Part of a small language model's weights.
Architecture: RMSNorm before each block, no biases in attention or MLP, untied embeddings.
Training: a variant of Adam for these matrices, 6837 steps.
Each number is 128 + 32 x the weight over its row's rms, rounded and kept within 0 to 255. Layers, rows and columns count from 0. Numbers have three digits each. The size before them is the row's rms in percent of the matrix's.

# layer 4 attention query, 128x128, rms 0.0913, rows 109-127, columns 0-127
039:133173151180076065147164109139089124084109142097101090035114084108156104086106091120093175055091065174141100094127167135109092158178188125131102141136092135109088117144181188123153094093108115080113072092150149136145100112102124124158105168154065120157112099143141120175143124080138123181128159145132100128133096115113134139121036134150133107158143150124105101168107113184121100150138
040:141165129162100095134097139071176108082161087139102135042109125108120151120117124131133137103132096148109128091140062146090074160166151163085095143105169081144176105112183064140152141085125073169135101131125090101132130065075180169111092096151151143123094110190175110143119134156168127054117146108131124136106097084161102120069088102140090155183119151158134122185122110152195135141147
045:140129093125130111157163125109117112100134130083120116124094117140173117117119189127072164079086159102136104145137144104144147077054164117186113138136154109134050114151105165061080134136138121148128135170098145114128076164120111152093109166118124125142180148166149082153148095076128102227095048148138145170110121145133181150090143102156104136076112155176122069050089111119148104157170
048:150152118152109109134173091096103088128118125079116087065161079157127096100104126104083135100074122146101123084169098136110051186106086125165104087092107101040110146141127113091134121095101131130109100107153183065125104166119142164153113110083087120065132157150118097145163099101157102137172176121124115150121085135141148196061081135148165091071147096121107095101119140163157087142181
061:120118128109094141149056166150084150147100112112131156172102094114159119151154089151165192122173072133139119104079164097158142060181110143082138140159109182142090111119138091109141137131172126097169121155129124098152183097124120136124098133143103154229177089131147142131106170126117143146110104108104152107124125117087139145131168116137100142213068134085119175194146080083095159082054
058:060143043081109148114130081121127141150140158111116128161191052185135127128140143107103105130086145186159121134134156136128146214133025125118132101085144110103135168119112160062145140123117180112112112180158161091115066112136087114128102105119152150115120142097127078102162104126135119151192132121118135088123163155154128197084127134148156122082152095110065104087142121143127123136198
076:132126158120095108119081114135064112159078097123162145088122105171163181169141125115187201096138080162158101119160147146075111080146051144067146105108104165098136171109115080169114062060134133061161119117131092105091184107142119167126139080110149123132156118145092119130120141140112109121135174127142146102105118163163170152147121123157088142107081152051084195186112091116123125134124
107:141144105115133157120171119123082112143132118152141125109130117139099135129106141116094128136082157147143113126173107163114117176093170134127081086097178026117105141084150152149070138144074107117062122120082136118071057167112075094122143099092160118092118137139116117104155107122104097175121099157123106140099089113166133143086097100168133089079169093191123057083092172171189138115213
140:115053209122149135077131078129141101141090075142111110123116155124138131128155180124170176154139117074153150154111184156072160144105148095147161161127119114138132153111122177168134048197124187114122180084062061176112136145180164140127143129144150092085152121135089130203132094159110117132103148149150135097168142132170089096170125140083135124151117182100121132173125157102087113160105
118:205115179146124109149073166140128133089123106103109109112055144102136048137145131121169150192136132080061123043109112099130077105164136172122117146156090129149102121126170110123149149114146126106142126143130097161108108118124146086136080096117134152181128179147164121162116140092097114157119160104117077146110095112129133136046062112139112163138100069161112109169130175038124176096092
132:124113159186153167135212168128118146159128091120112111166161146123108130106107152090067088164067167090152123130123120119159159126091141108161136153121165141126119131189122199157173129125100164159081146085170204159135109134112163148112124173110143139124072146112139116098088093181069090166144129149149146146136226129145079150187109102122122140127141140142126121054082127199127093158123
133:173126107132126093124068127106143176120133122116031112163138115143140066070186109132152066182162148181077071107102139122143190130114140122203157141139092136161168104127167132173133119153164222129114116105116142133130147086128139148122112149148131092177144114069145121103090135105111092061160070109135136119165138136082134107150171144096204076126137100097138146137105102146108140164124
157:140115203181173114091135160133089120116125023112163113119050182120136137099154101172128098105166085142105125143106133078150151110116102135170112093115135157100133140114158142109128164109124145106161109151129194141158140162107207142138130133130105103138169097182139133112127129163156096157181129133110084035134078204158076152159091085165122137097153132111191093126120155137153149090114
151:169141096130104151093136118061078144114145082134076125049122186168206119148169084084107180118137139122140088116140106140076093145116150144151131133104123133112114131113167147138184142120096085078152148158108122096072115151133163151099122127104116197172056150127095158158096141117117119162115087165128078146152118069083162127098153122149145063155139184099147152091131198165079131108092
158:129085168155073012093132118146141112139115114156154152172177099108139146166182141148168152127128109122103109125105148130092073155116134126143096165150154111126119131135155131206129165127100134135148116086087159141082123160024173100110118158091167098151117079140053169107116090127111150104121186135114163129188159116107109128132139107131133153068124056107097098162151104158149111180089
156:203130131125085139111180133147075153128131133144106108139157063110161124130058129100103135077114061098120155098160128139079200163123131115095123098217104156139117151098100169162064118148135215144161141100092119114142111193141091090133118142152155186153174205115148134134121171153097137141130148113129071114159121115130094124153129069098112142118115128070132086102196112128146135152145
161:163110096180144140126085145147144122108133098195089156106194113093117128156104153154117096128138149090144070212084167104119140132164154164095144110050087121175131162162154132112116137184111119081154137178139185118116115178087131174108113130130132160100118135175098098118143100134091162126171116114118086190113122153188186092118161112126162182145151127122119193114193070098115123122182
153:162132118132136130116159115073125122098140078129076171155100196115079125136083205143093076167123111099165122097153105134110124114167122086177108163160114076163135142090171160112145120119171137084157169195083126114147147069124115108069081154079119105091132135074131055103120157151135109138096146125140173125161100146143131108142126155060074145103206093143098066165145125135175134150129
162:183175158119144114086085124082207139220104151111123129154137099145077147167102120098128119138138142147119081135222143134167125118123112104168115117116082117142159156115156141131121181157110198107170127165117097117140084127099156155159166126101123119068132131106136245169133105129160179163165110161138104138156093071053135122118132124138106151151110127218134124115141127131153126131142